{
  "rope_theta": 3660.0,
  "rope_fraction": 1.0,
  "qk_norm": true,
  "init_std_up": 0.0617,
  "init_std_down": 0.0,
  "schedule": "wsd",
  "decay_fraction": 0.831
}
Each number is 200 + 40 x the weight over its row's rms, rounded and kept within 0 to 999. Layers, rows and columns count from 0. The size before them is the row's rms in percent of the matrix's.

# layer 9 MLP up, 256x96, rms 0.207, rows 41-65, columns 0-95
092,231,101,223,170,182,156,262,185,176,224,210,245,235,147,224,167,214,149,209,274,217,177,235,176,233,149,225,180,226,226,164,105,211,187,243,184,172,198,206,90,176,219,171,108,221,130,260,173,153,220,180,272,165,221,223,225,101,201,209,229,246,179,234,178,183,216,215,239,132,279,168,217,137,162,203,186,170,202,120,184,184,184,179,228,181,197,197,183,246,197,187,260,199,237,203,201
100,232,161,224,174,184,232,226,150,258,172,132,207,162,250,205,216,291,236,273,209,188,215,201,132,224,244,222,238,256,213,137,166,152,180,182,99,98,188,204,214,210,171,152,199,173,133,228,187,226,275,174,193,269,202,235,252,196,174,183,256,221,280,168,176,190,137,118,233,194,160,207,201,229,196,226,188,204,202,171,174,227,217,178,196,204,303,202,259,188,169,197,165,156,222,191,217
099,244,229,186,214,219,210,201,140,183,266,227,290,223,147,165,201,203,237,255,232,178,163,208,206,217,275,243,204,156,150,175,204,193,199,163,183,226,161,145,163,235,169,178,133,196,276,208,200,185,217,257,238,166,227,219,222,209,137,216,258,171,306,204,131,129,94,177,152,177,179,168,198,221,178,233,157,194,220,185,227,234,158,162,193,215,182,185,216,97,152,160,211,197,278,242,188
099,205,229,232,133,145,161,146,108,163,295,161,183,202,186,168,201,168,179,221,167,155,146,267,197,199,159,216,252,227,173,207,165,198,249,161,233,246,203,266,208,128,264,143,259,194,176,189,188,185,230,154,232,210,163,179,213,245,286,256,184,162,213,206,230,197,325,220,226,180,150,226,192,152,246,234,257,231,182,228,175,203,165,232,202,187,233,211,168,208,234,182,214,229,225,198,111
102,223,168,178,148,212,280,202,211,180,212,229,217,186,233,140,213,260,165,207,180,184,154,268,234,161,228,182,272,198,197,178,173,135,232,191,182,137,223,219,135,251,165,197,194,233,217,238,193,206,170,221,182,243,254,172,200,252,219,137,213,262,195,171,223,210,277,230,295,214,165,229,234,228,148,259,202,113,226,219,261,210,245,190,199,230,290,165,171,207,149,142,126,245,124,208,222
094,223,252,150,204,191,180,245,220,317,211,187,192,204,124,227,132,199,243,156,203,150,247,172,239,168,219,162,186,220,66,184,186,169,182,256,227,226,184,211,222,198,211,207,180,155,191,172,225,106,161,174,199,160,187,286,173,180,256,201,247,261,208,244,196,131,245,190,202,218,195,208,220,251,265,244,207,191,207,272,177,178,185,236,160,184,277,196,209,188,242,183,249,274,180,184,164
095,171,197,188,204,201,203,220,189,262,219,206,205,152,205,264,282,253,188,188,133,262,141,236,211,189,188,202,240,212,126,245,166,237,202,232,229,193,231,124,219,124,186,148,281,248,181,196,176,195,243,163,180,304,209,206,196,174,153,196,227,209,223,256,144,222,231,157,210,211,141,189,255,224,219,150,188,228,237,240,253,202,164,180,231,235,248,168,236,160,227,142,324,229,171,159,220
100,154,214,158,178,201,212,185,207,159,173,259,229,241,195,195,205,235,233,243,237,191,134,222,191,110,159,193,137,168,191,243,192,180,233,184,210,140,234,279,176,265,238,205,242,241,264,187,169,176,211,232,195,201,44,195,171,165,220,146,306,222,166,222,165,220,190,210,188,205,226,206,125,152,237,187,168,211,187,207,228,176,197,117,239,200,142,227,176,236,130,190,246,192,144,175,185
102,237,212,190,290,188,225,133,219,208,189,149,166,164,230,145,269,215,208,170,225,246,261,291,204,226,182,243,170,244,221,185,180,154,217,271,163,160,156,258,173,224,227,197,250,220,187,229,238,104,186,162,211,153,188,250,153,198,186,201,159,235,128,198,210,265,189,170,249,194,225,181,229,244,196,243,140,203,106,212,226,182,147,181,164,222,163,230,174,227,193,179,266,175,290,184,249
100,165,208,162,173,277,196,212,207,169,180,219,224,237,153,164,167,168,132,251,230,207,252,227,190,262,217,198,273,187,178,171,96,143,212,227,177,202,192,194,157,179,136,223,170,158,199,242,225,192,255,158,177,197,187,183,184,212,180,183,159,294,324,272,182,227,224,139,215,126,240,139,219,199,201,251,245,172,187,214,224,186,159,245,230,170,251,147,201,160,238,215,186,174,171,130,151
100,215,218,257,232,147,287,169,170,159,207,159,261,223,189,174,170,225,207,163,219,230,211,181,289,262,213,113,180,130,244,177,182,165,162,145,180,174,140,289,181,216,173,214,254,134,163,221,220,232,187,233,197,205,199,217,218,223,94,246,209,161,130,185,200,268,207,152,186,199,145,263,173,197,212,141,283,191,169,198,214,228,224,206,165,175,159,164,189,181,186,213,133,226,162,228,158
100,201,106,211,227,254,202,188,191,148,97,144,227,168,234,234,230,99,228,197,215,176,277,243,204,233,239,174,164,130,139,215,179,186,260,234,212,170,180,210,117,193,229,215,230,159,220,181,240,217,211,201,165,216,290,191,269,219,169,198,254,247,170,186,187,115,232,244,290,239,212,181,185,215,209,105,191,167,217,209,160,153,216,199,209,228,213,223,217,187,227,164,162,223,188,237,233
100,268,206,197,163,189,211,205,223,163,229,195,130,148,182,190,221,229,245,302,165,152,209,187,141,225,219,215,123,192,166,171,196,211,219,168,211,190,229,202,227,166,190,200,214,160,221,168,152,205,225,258,255,287,237,160,200,201,166,259,250,184,106,152,207,198,238,93,224,150,197,161,253,205,256,206,201,235,190,199,189,118,250,204,237,151,187,162,241,172,243,222,108,247,131,197,184
098,160,132,270,277,202,137,191,219,283,174,219,205,176,206,155,171,148,241,232,188,173,154,182,150,173,172,187,122,217,224,205,108,220,202,241,206,157,164,174,159,213,134,154,236,185,202,266,209,206,181,159,244,161,244,190,216,150,158,256,210,193,209,240,162,192,228,148,209,201,224,132,187,223,213,261,130,118,137,211,214,179,237,181,235,149,129,213,158,198,145,137,183,231,231,201,246
105,149,217,143,167,184,146,277,149,156,195,172,213,198,206,186,206,212,254,149,201,272,226,186,267,201,163,277,160,165,177,183,182,156,182,173,206,264,195,224,190,174,208,163,203,219,146,241,222,193,198,242,160,178,157,269,197,151,201,255,234,226,165,250,206,184,184,211,139,160,94,286,108,163,190,153,144,204,179,224,231,227,229,177,218,163,185,163,176,172,207,225,199,204,256,120,110
104,201,194,263,225,227,268,170,243,207,231,204,165,215,175,239,185,183,183,288,250,251,201,158,191,179,173,166,231,249,173,252,175,197,187,227,267,194,200,204,191,153,220,132,283,200,196,193,167,223,237,265,188,217,199,230,203,130,264,273,166,80,192,225,120,257,162,196,141,183,257,221,204,193,213,159,176,194,147,248,226,123,146,166,214,169,204,189,160,186,252,141,183,179,170,244,252
103,278,186,127,192,215,179,196,251,208,296,179,198,238,204,227,177,205,198,261,181,183,254,205,225,224,125,166,162,190,210,95,247,230,235,113,165,178,236,230,251,234,225,228,135,274,140,220,181,155,194,212,193,222,171,215,213,218,253,213,183,152,178,221,170,134,223,257,206,242,171,209,227,217,159,174,259,212,139,210,180,154,207,295,161,166,183,162,146,204,209,166,216,282,158,191,190
105,251,289,200,182,197,242,181,171,233,225,206,235,275,180,143,237,211,185,140,207,233,208,220,215,184,195,172,176,173,199,222,186,190,193,297,197,231,240,233,296,220,160,186,283,178,263,213,207,89,211,155,232,134,208,219,251,170,234,162,210,161,143,166,221,234,247,213,136,161,141,191,150,217,203,225,140,220,214,165,216,266,201,177,173,205,283,136,178,181,204,183,203,186,150,236,270
107,249,194,254,289,184,190,197,260,287,201,233,202,183,229,283,185,196,233,163,128,229,202,204,202,191,190,240,120,164,169,239,182,164,202,140,260,150,147,302,238,197,188,260,207,139,221,174,205,131,187,238,174,172,181,144,284,231,217,246,201,150,215,280,195,136,196,198,179,187,208,234,150,178,227,204,135,217,192,202,188,201,255,179,190,167,203,217,185,227,202,246,206,240,220,261,129
097,216,222,226,248,161,86,176,220,155,248,212,180,154,136,144,170,228,251,178,155,251,208,162,186,214,233,181,162,200,174,179,191,209,213,236,240,194,186,185,202,142,164,232,204,137,173,155,177,170,328,178,199,229,270,171,154,235,207,255,138,202,159,184,181,236,124,238,197,222,253,169,214,247,209,138,172,303,169,231,130,161,167,154,248,210,202,207,198,236,211,204,236,188,181,145,173
096,206,141,232,267,205,164,182,204,207,208,203,150,155,191,252,241,208,131,261,201,112,176,186,230,297,206,145,231,228,199,214,190,201,246,230,228,139,250,171,195,213,131,202,186,170,242,211,265,223,172,274,206,156,198,198,192,186,165,211,200,209,158,185,114,156,131,203,157,144,205,148,234,239,196,177,288,205,208,194,108,141,228,130,176,145,158,135,269,199,201,216,227,200,190,208,188
100,214,202,247,219,180,220,258,99,247,188,223,293,197,142,217,160,281,198,251,179,235,178,280,259,235,120,209,190,219,166,198,156,152,204,163,149,203,192,206,193,251,218,210,240,204,175,217,192,197,158,188,132,174,222,220,246,224,167,207,153,183,228,218,274,175,233,165,227,281,184,231,222,158,220,239,245,208,225,159,241,92,276,168,186,181,215,208,171,145,261,203,242,210,158,231,168
094,180,238,272,201,223,221,199,179,198,238,150,218,180,212,289,201,158,165,141,175,189,255,226,274,178,190,226,160,216,220,203,245,185,92,246,195,275,219,216,177,249,181,214,157,246,248,157,246,147,283,212,271,223,198,196,222,228,176,187,227,283,236,183,206,255,157,109,188,225,222,207,201,152,164,132,293,253,214,203,168,201,175,200,210,175,205,184,237,191,183,232,247,169,148,258,171
107,207,161,168,221,243,191,269,262,187,240,226,173,164,236,195,156,210,274,246,176,286,264,225,285,194,159,218,260,136,138,214,271,171,235,174,207,226,196,195,203,223,225,102,197,176,232,259,191,196,170,218,220,247,140,138,288,239,276,229,194,189,230,226,248,127,163,258,212,197,196,164,192,217,230,195,289,189,184,198,164,182,177,131,184,208,249,176,201,188,166,183,229,177,202,232,205
092,282,233,198,225,157,248,186,245,245,175,125,202,236,161,152,160,155,204,199,221,181,196,144,258,261,221,169,208,157,127,215,228,264,201,255,278,201,170,269,181,166,204,214,163,219,278,269,201,209,176,155,165,227,192,150,173,132,232,170,200,173,164,110,209,215,215,155,179,325,152,189,202,196,231,144,207,194,202,211,227,198,170,230,203,211,225,186,227,143,259,159,162,147,186,223,196
# layer 9 MLP down (transposed), 256x96, rms 0.188, rows 41-64, columns 0-95
093,265,195,258,118,165,184,270,168,160,166,214,194,184,191,210,170,241,134,111,192,200,177,210,212,174,246,186,271,231,202,178,165,188,142,188,180,194,162,199,179,137,142,276,199,155,239,236,182,153,202,172,168,188,222,197,231,166,183,162,243,241,123,243,249,262,176,244,68,198,216,252,159,178,206,212,202,215,211,239,263,163,209,162,182,246,188,180,263,197,112,176,227,183,233,194,196
099,180,246,111,173,179,233,237,122,276,238,266,183,136,233,160,207,234,173,181,153,224,260,145,125,193,176,210,227,258,129,95,213,170,235,202,172,133,198,162,202,235,186,142,154,171,256,258,218,169,189,176,219,201,148,184,275,246,175,184,193,148,268,202,215,182,163,155,139,158,212,231,176,139,228,201,195,193,200,234,158,155,181,147,243,243,229,196,214,210,189,252,189,193,186,210,186
098,161,197,214,178,224,207,172,191,134,160,155,156,224,156,140,187,165,166,203,210,187,207,193,233,203,162,229,236,159,205,128,210,236,238,222,223,181,226,238,188,241,181,307,174,198,194,230,241,166,137,209,238,151,178,219,200,234,214,201,190,209,192,139,170,160,209,228,296,250,222,359,267,192,242,155,272,163,246,186,147,221,227,222,202,125,204,165,188,147,131,188,251,220,208,225,189
097,219,259,184,197,155,203,227,174,111,218,160,214,178,176,161,191,167,142,204,158,147,243,202,216,216,149,199,184,177,173,181,212,218,267,161,282,172,199,223,174,248,230,181,170,173,211,268,218,173,203,148,130,234,156,234,207,202,224,198,232,182,187,207,236,219,165,216,185,219,177,200,198,227,197,217,190,178,190,165,218,385,199,117,165,208,159,225,194,201,252,187,277,277,282,206,142
100,230,200,223,216,262,145,265,204,109,140,186,169,240,267,261,231,198,209,246,280,199,175,194,185,112,246,238,204,276,180,236,172,173,138,220,235,251,227,204,170,163,262,183,244,209,228,174,204,180,182,259,215,211,171,227,234,180,126,159,182,148,202,132,182,251,168,177,182,181,210,235,261,206,212,189,221,175,231,150,195,338,203,175,174,226,200,161,157,170,215,194,201,166,202,159,247
097,253,203,171,166,277,251,243,274,80,187,212,137,192,105,241,252,266,160,222,222,175,191,232,205,193,221,159,132,181,174,250,213,230,179,174,184,191,162,259,165,165,209,195,215,195,278,141,197,252,239,236,179,212,172,222,144,263,164,241,153,235,213,229,151,249,247,217,201,197,206,249,162,197,199,237,229,193,233,164,244,99,238,214,213,200,167,175,228,202,211,218,270,157,200,188,179
093,149,244,207,243,245,187,187,210,86,156,226,141,257,166,129,252,246,221,195,178,200,203,234,173,172,252,177,192,164,178,236,255,152,148,199,152,229,237,225,220,223,131,207,212,207,217,195,213,229,221,205,303,168,233,137,177,229,143,202,247,200,208,199,196,216,180,197,163,119,127,204,324,173,159,287,185,213,182,223,164,255,231,223,247,226,213,216,230,175,214,219,213,224,163,209,146
097,129,231,189,185,280,207,248,190,152,192,246,219,239,186,221,198,187,273,256,130,176,184,207,175,223,177,137,224,253,181,246,253,238,179,238,227,97,153,207,267,252,176,194,139,181,182,241,174,200,151,199,183,161,215,187,229,194,193,237,277,213,250,183,178,198,136,113,227,269,192,241,213,213,149,216,161,219,260,135,198,123,163,271,209,159,168,238,170,174,252,205,235,212,182,189,218
100,237,219,181,287,146,271,208,273,196,176,211,198,154,183,187,245,227,187,153,193,198,184,310,205,156,244,180,155,266,160,237,224,147,192,196,186,258,247,225,214,199,233,202,183,188,220,254,183,237,170,232,107,184,155,166,217,159,219,188,204,171,216,150,171,235,259,165,132,216,164,233,267,229,162,203,244,226,196,250,183,199,161,134,134,229,156,220,140,267,141,183,227,240,232,210,269
100,166,225,159,224,217,209,149,274,159,176,181,202,133,175,231,141,223,145,151,150,180,187,187,193,206,216,187,163,275,116,172,248,209,182,190,212,212,249,183,217,248,192,179,197,253,223,188,188,188,122,231,179,157,176,174,220,210,200,236,288,96,150,240,182,192,198,278,139,260,139,195,133,195,208,221,172,209,168,200,182,318,219,217,217,243,139,149,199,179,214,242,186,186,149,230,248
105,186,186,99,138,202,193,229,244,54,201,237,265,195,172,226,158,212,234,255,231,164,221,155,240,239,209,217,178,132,201,189,261,219,205,213,168,122,250,220,163,155,180,177,236,155,207,240,316,149,215,248,258,202,203,207,220,209,211,265,198,247,202,219,220,175,202,136,167,239,244,182,189,172,202,177,217,161,247,268,219,250,207,228,194,217,176,219,223,187,158,208,158,220,184,272,203
101,125,263,187,247,163,132,150,228,226,165,259,146,201,156,161,226,215,198,189,223,300,166,242,171,183,206,170,272,206,178,193,179,111,173,188,265,183,243,229,239,220,250,187,205,211,191,223,234,194,262,224,277,220,183,204,182,215,229,154,161,280,182,155,188,186,135,168,184,241,176,206,242,243,157,204,190,280,258,158,208,240,215,277,159,243,195,261,143,251,214,227,177,184,166,180,166
090,198,215,195,196,264,132,208,175,193,193,220,180,148,208,149,157,229,198,125,265,196,262,192,192,236,292,252,140,215,162,210,157,263,147,175,238,229,188,187,154,169,250,283,208,240,264,199,181,258,142,221,151,289,181,214,222,155,234,221,187,186,208,176,165,150,192,259,208,224,161,198,175,252,272,192,211,166,135,255,184,142,234,151,174,172,212,254,187,157,172,228,137,205,143,208,173
096,182,202,172,190,203,180,281,209,244,168,236,206,195,286,168,178,217,200,221,133,206,203,178,271,134,174,90,157,214,211,136,215,126,149,252,167,167,187,187,204,198,191,293,167,187,232,128,219,241,186,202,229,274,164,197,185,289,249,205,240,155,223,221,235,204,210,199,109,223,161,198,195,196,142,223,194,190,198,172,142,248,229,220,252,176,172,149,197,196,216,215,174,110,174,142,215
101,150,261,288,217,253,145,197,181,167,140,221,211,220,108,233,230,183,166,241,133,192,101,141,181,173,198,181,221,227,242,209,167,195,190,169,241,141,209,160,204,177,261,183,254,219,237,272,182,217,148,183,255,189,143,274,219,242,260,206,221,213,87,180,222,214,213,226,199,107,221,263,127,184,244,189,176,166,180,158,243,174,191,183,201,234,180,228,214,173,188,224,199,213,208,199,208
107,143,210,223,228,233,205,171,219,138,184,195,205,143,153,143,167,277,243,197,246,210,182,256,199,226,178,244,171,178,191,252,181,204,246,210,209,175,288,199,192,194,215,201,206,215,227,189,149,200,221,313,174,206,166,206,258,172,246,259,232,140,232,238,258,177,160,194,170,216,196,223,188,195,148,109,158,230,246,145,260,161,186,216,155,230,218,165,249,186,150,271,295,201,236,127,253
104,163,136,233,191,191,101,188,164,151,229,168,200,267,228,196,190,212,252,145,254,200,249,209,103,205,265,193,239,230,199,257,153,247,243,172,258,210,227,165,251,207,226,208,170,205,161,225,195,204,187,227,237,215,180,235,185,222,189,177,268,236,266,217,189,196,134,190,236,267,201,195,171,219,209,221,167,228,169,189,180,274,184,285,197,162,167,196,156,262,247,253,226,256,177,311,243
106,292,196,176,210,230,177,156,199,246,191,117,289,257,182,110,203,181,223,173,202,175,177,181,173,255,150,227,184,246,179,193,159,180,180,196,221,241,124,262,242,178,148,229,153,207,211,181,186,283,250,196,147,178,199,253,224,205,230,194,132,232,187,222,246,304,191,205,253,124,166,144,146,214,249,163,206,236,155,175,170,222,224,168,204,218,214,225,231,159,224,187,224,137,192,228,262
094,91,270,263,218,233,175,169,80,212,180,260,238,241,202,227,227,187,112,159,118,193,156,204,215,189,219,104,264,180,178,215,217,228,184,189,184,169,253,261,160,180,168,182,177,253,221,191,207,249,185,196,221,172,233,220,172,161,262,214,246,207,248,198,219,203,242,197,143,181,324,187,224,190,155,221,212,190,172,218,157,167,167,176,217,223,215,253,228,207,212,207,253,214,226,163,174
099,153,197,132,252,184,121,232,142,251,228,218,145,208,219,189,172,225,139,188,215,162,193,173,199,206,190,179,155,171,115,251,246,202,267,266,177,288,244,149,224,171,119,128,262,174,184,220,246,162,222,220,207,206,177,230,246,243,163,213,192,131,170,199,230,116,217,238,149,227,214,132,218,240,180,180,225,177,185,176,238,261,186,173,194,194,232,192,180,164,221,256,211,283,195,201,258
102,185,200,236,241,206,191,190,179,263,114,148,201,235,221,220,210,186,140,221,238,230,254,291,218,224,220,145,230,182,182,239,198,253,209,224,189,257,253,230,225,174,214,203,225,211,196,247,171,138,145,269,190,149,139,211,175,164,262,245,140,225,216,189,209,197,228,165,202,199,143,135,227,219,210,229,238,183,99,176,130,181,239,183,235,191,132,225,165,165,271,96,268,204,222,216,210
094,139,160,200,178,163,218,168,183,235,177,248,185,177,171,213,239,203,229,229,290,240,272,155,190,239,184,141,202,259,179,268,202,162,164,237,223,178,231,145,218,201,205,180,214,190,258,133,163,201,224,164,212,210,165,219,194,130,260,278,220,215,214,240,174,208,170,248,247,152,268,197,139,169,192,230,177,236,184,280,154,302,248,188,160,233,180,189,184,301,207,241,240,211,179,160,140
096,166,194,202,244,236,136,181,175,279,195,209,218,276,167,163,251,262,163,239,174,209,144,237,196,220,243,219,186,215,225,201,218,233,229,105,127,293,190,192,140,178,234,238,238,279,248,198,144,181,226,202,154,158,187,213,185,165,267,137,164,201,230,225,199,195,240,187,178,240,220,186,222,160,235,188,148,257,182,198,155,180,207,243,149,236,118,193,263,173,251,277,205,241,234,197,246
103,180,244,165,244,215,254,204,168,151,192,154,175,200,206,178,242,209,209,163,237,214,236,222,150,203,109,238,256,133,148,244,198,119,181,156,174,182,170,188,202,175,145,264,211,226,211,195,214,196,223,261,226,174,122,114,218,132,91,205,225,186,177,184,273,240,229,204,234,169,208,261,192,134,211,228,233,222,194,122,283,151,127,167,191,219,238,177,200,196,207,217,239,186,205,232,234
# layer 9 MLP gate, 256x96, rms 0.209, rows 42-65, columns 0-95
101,148,216,234,252,115,217,233,265,193,238,165,248,231,122,180,172,229,192,177,231,174,154,166,221,196,171,177,153,204,215,240,216,183,244,145,215,167,164,152,199,221,132,237,225,260,144,227,144,207,204,130,268,224,191,199,242,257,123,159,160,221,172,230,144,125,176,287,223,201,177,253,220,264,202,196,281,270,208,186,160,215,196,200,198,170,243,175,235,278,191,212,185,228,159,186,170
109,254,227,294,209,256,231,208,269,220,224,190,173,166,181,197,180,238,167,207,165,180,221,253,199,178,230,133,297,210,122,288,252,239,191,218,211,261,217,166,155,183,180,216,304,159,188,144,227,208,190,189,259,225,142,240,211,176,222,173,220,206,205,176,272,211,152,155,176,217,265,195,176,235,208,208,181,196,231,232,215,191,274,233,236,204,237,210,130,161,145,193,183,231,204,259,286
095,229,265,270,148,154,161,146,144,230,244,206,211,197,261,227,226,225,170,200,192,197,216,200,151,179,188,162,242,176,177,212,188,133,175,163,222,316,189,231,208,149,193,173,224,165,266,137,163,256,173,210,268,178,182,204,190,238,278,202,211,247,183,175,259,193,210,216,219,214,113,263,230,207,164,189,199,193,154,193,174,207,200,183,179,162,260,177,239,237,132,266,142,230,227,233,93
099,161,217,141,243,305,201,227,181,234,190,219,200,206,189,250,198,241,266,190,208,223,276,178,228,216,199,249,135,175,277,196,140,285,239,218,144,193,221,156,197,263,142,245,193,202,177,244,186,189,215,266,170,230,161,161,154,282,224,251,215,211,182,167,227,228,180,166,276,161,191,161,157,196,153,224,200,112,220,175,166,200,251,252,220,241,250,255,241,253,234,220,169,167,171,184,223
098,223,189,244,177,181,154,136,141,175,187,267,192,121,205,175,258,210,165,195,180,194,214,204,119,232,252,193,164,249,280,239,218,178,180,162,212,222,136,199,192,181,225,227,228,225,229,228,254,250,188,260,242,179,166,262,102,173,157,290,184,252,183,188,125,181,249,186,138,170,126,180,191,176,168,189,208,149,204,226,185,204,239,220,183,222,161,142,147,182,148,235,123,150,199,227,193
097,208,188,123,151,218,180,227,191,177,228,300,166,238,161,193,121,209,201,246,223,193,279,128,181,225,223,252,220,154,165,195,164,189,209,175,200,177,240,229,233,186,163,192,162,179,210,296,252,235,232,211,254,252,267,178,249,168,254,220,116,260,296,258,220,206,173,152,220,270,194,171,223,167,209,167,230,175,197,157,203,194,198,157,216,172,194,188,253,241,140,220,218,261,143,191,195
100,222,210,135,219,285,207,204,144,199,207,214,250,183,195,234,196,228,222,192,163,173,243,195,102,230,210,206,174,232,148,196,167,194,252,208,163,215,179,167,223,175,186,298,206,225,159,242,136,155,163,186,150,173,225,174,151,180,234,139,225,183,270,241,207,180,129,131,212,285,189,239,142,220,260,275,256,217,124,199,172,183,219,190,182,202,149,179,183,134,161,281,260,189,208,172,223
106,97,236,145,144,200,219,204,227,246,257,151,187,192,220,189,208,206,150,249,138,212,211,192,211,261,165,224,271,189,191,187,270,273,255,144,152,219,253,215,120,167,297,168,227,177,169,112,263,247,233,256,218,246,243,202,182,169,221,191,205,190,145,201,196,173,268,198,214,202,214,207,161,250,196,180,276,206,185,199,235,197,272,199,222,219,158,224,180,234,213,202,287,189,210,216,184
102,227,242,208,168,185,169,248,195,216,193,211,206,201,199,181,267,145,261,279,249,173,188,258,196,164,236,237,144,210,266,221,207,222,225,212,206,154,173,111,188,235,237,229,176,191,141,204,163,207,189,146,216,217,259,122,252,242,136,218,139,218,225,196,217,215,235,225,258,251,155,161,225,218,243,235,160,159,209,248,228,202,166,219,270,177,227,284,251,213,209,215,235,89,136,152,159
110,155,239,235,233,202,206,233,211,151,184,169,227,173,178,156,216,223,157,264,233,223,179,218,148,223,242,164,230,239,228,175,219,207,176,233,327,210,199,189,290,237,154,280,201,189,171,168,247,251,230,238,182,238,210,140,225,229,192,152,185,225,258,228,223,179,122,236,242,273,214,280,112,259,190,207,174,238,228,162,246,196,197,213,189,171,275,199,216,142,232,198,186,231,211,260,259
104,164,228,210,141,184,225,208,196,196,329,258,259,236,169,177,230,258,175,221,179,317,189,157,231,164,173,205,183,251,225,192,152,205,206,166,183,185,212,220,224,269,236,192,249,223,198,259,195,189,216,135,212,243,179,171,145,162,235,266,293,223,184,234,207,145,168,268,178,147,219,152,128,223,172,199,280,203,140,217,277,188,185,229,201,190,200,181,174,189,160,178,202,228,149,173,214
098,225,250,221,137,165,207,114,187,214,198,206,190,221,164,232,180,192,229,270,175,242,220,260,224,157,237,104,188,108,198,200,220,209,213,177,252,171,219,244,172,158,180,238,195,170,156,170,224,177,247,155,253,203,174,176,180,158,272,299,182,246,224,186,148,149,137,190,194,174,233,181,134,260,224,258,152,188,244,237,238,233,186,183,218,189,285,159,248,159,203,269,226,145,211,217,174
097,200,207,146,228,239,119,250,166,220,190,203,188,207,220,260,120,169,167,219,278,174,158,259,148,137,163,199,229,218,258,175,136,207,274,203,196,126,188,231,293,163,194,151,197,241,173,271,180,153,216,224,241,218,181,184,258,158,252,228,222,168,199,214,233,167,211,131,237,172,176,152,170,170,163,168,211,219,238,323,165,193,191,134,210,198,237,219,186,186,215,186,186,243,241,170,192
104,216,220,230,264,165,128,191,181,135,251,208,199,204,237,200,197,157,213,236,221,241,246,201,171,231,205,183,139,126,191,213,295,269,229,173,256,187,155,207,223,144,196,217,247,286,233,226,218,218,267,190,195,186,118,237,219,180,223,236,184,212,243,291,194,222,192,245,202,289,195,152,235,197,219,245,214,251,172,178,170,189,233,265,237,267,197,183,207,256,163,228,141,172,116,216,237
096,181,193,108,201,210,219,157,207,189,200,263,145,239,213,199,170,174,201,255,215,155,100,194,126,211,223,277,210,222,197,178,239,257,249,261,249,308,196,208,163,170,244,175,303,219,200,207,263,200,229,148,255,189,228,226,195,137,224,231,183,200,220,187,188,215,227,116,182,178,216,271,263,175,214,255,157,183,208,203,156,223,180,150,207,234,173,190,192,193,189,228,232,166,284,218,245
098,190,157,197,259,183,162,182,212,277,211,154,206,234,159,181,193,192,255,207,271,196,159,194,158,183,135,142,271,209,235,186,155,181,139,225,302,192,217,179,201,137,119,182,169,225,207,154,218,179,177,185,262,236,185,184,181,165,186,235,237,226,223,195,125,169,200,159,293,216,197,184,155,306,165,220,179,216,174,205,151,269,126,211,187,217,228,153,198,233,253,257,242,162,197,254,196
101,77,213,257,237,253,234,202,175,167,199,181,184,147,245,209,209,185,197,230,167,241,222,182,217,237,159,128,151,282,165,182,240,203,145,175,204,196,224,267,162,249,208,137,149,159,199,189,209,288,209,154,161,198,235,249,190,177,143,120,155,170,238,168,199,168,241,256,230,216,181,198,177,198,202,223,202,239,169,220,178,126,217,232,183,261,251,120,216,211,181,240,163,162,277,157,225
105,204,189,280,151,231,164,211,133,202,194,147,195,188,152,133,244,217,144,147,171,212,172,144,218,178,221,217,180,149,166,227,168,161,162,199,193,239,282,142,214,190,243,189,255,251,268,206,99,195,221,183,157,201,220,209,158,187,298,226,158,198,226,177,233,280,210,183,155,250,243,153,192,188,223,210,197,210,120,310,221,218,215,232,227,172,258,246,205,144,189,229,223,237,183,186,225
098,170,201,265,205,216,222,159,174,241,206,223,226,100,251,198,169,250,182,189,253,194,203,148,158,243,160,227,222,246,244,230,225,208,173,136,184,183,143,242,247,215,157,247,234,196,185,192,262,217,237,213,266,166,346,187,176,182,230,223,197,290,160,172,275,215,229,186,222,240,111,187,192,228,165,254,157,129,199,200,167,172,215,183,201,180,176,216,241,246,210,251,214,187,206,263,167
099,226,215,194,235,153,199,163,216,216,224,128,184,163,199,253,210,209,159,246,149,257,247,215,177,252,178,174,231,163,180,143,208,191,188,285,191,249,242,211,217,267,164,107,206,111,189,155,197,138,235,244,199,213,178,249,266,203,182,188,249,162,166,198,161,139,220,143,275,229,202,201,234,219,224,289,184,249,201,184,169,111,133,148,194,236,229,130,215,256,212,195,206,230,203,242,192
103,201,239,228,238,168,211,228,245,208,182,298,197,159,169,278,152,203,211,164,190,223,176,168,196,188,121,225,222,200,165,136,267,180,200,211,231,213,193,158,215,161,212,172,229,176,199,277,158,170,155,180,174,200,248,197,186,212,174,164,238,127,259,89,210,202,232,119,179,203,177,194,183,164,191,207,167,298,250,203,219,216,174,220,165,193,168,240,118,216,133,175,196,94,263,182,175
093,213,179,203,262,178,252,156,241,194,173,163,179,203,146,253,285,179,145,219,222,175,207,216,207,172,112,250,204,142,238,184,174,198,211,160,197,236,245,206,188,181,198,250,270,241,223,184,174,202,130,175,159,190,222,178,156,217,245,169,175,247,192,154,186,204,189,173,163,158,255,168,268,165,244,203,201,201,148,210,191,246,138,246,189,189,195,246,238,83,247,304,144,163,180,141,265
104,191,202,215,180,248,200,180,260,190,216,180,163,222,230,168,177,287,213,219,214,219,197,172,196,205,213,256,191,168,187,209,237,252,301,219,175,196,162,222,213,246,191,126,158,197,235,170,230,220,139,176,222,273,192,210,244,160,202,209,196,145,89,199,153,173,141,187,242,236,203,134,287,194,202,190,243,232,203,298,223,182,235,153,192,249,189,155,155,347,216,175,201,201,187,211,186
096,202,174,193,203,218,179,214,268,135,225,192,211,227,179,143,125,234,117,177,186,205,276,256,262,237,280,242,272,197,141,239,233,156,263,227,146,197,263,204,200,230,165,249,240,143,220,135,223,217,193,235,181,240,180,293,239,147,160,204,246,211,246,242,191,200,215,178,165,160,227,266,213,151,181,204,206,208,248,203,167,116,253,238,164,145,169,181,196,237,181,183,236,179,208,184,171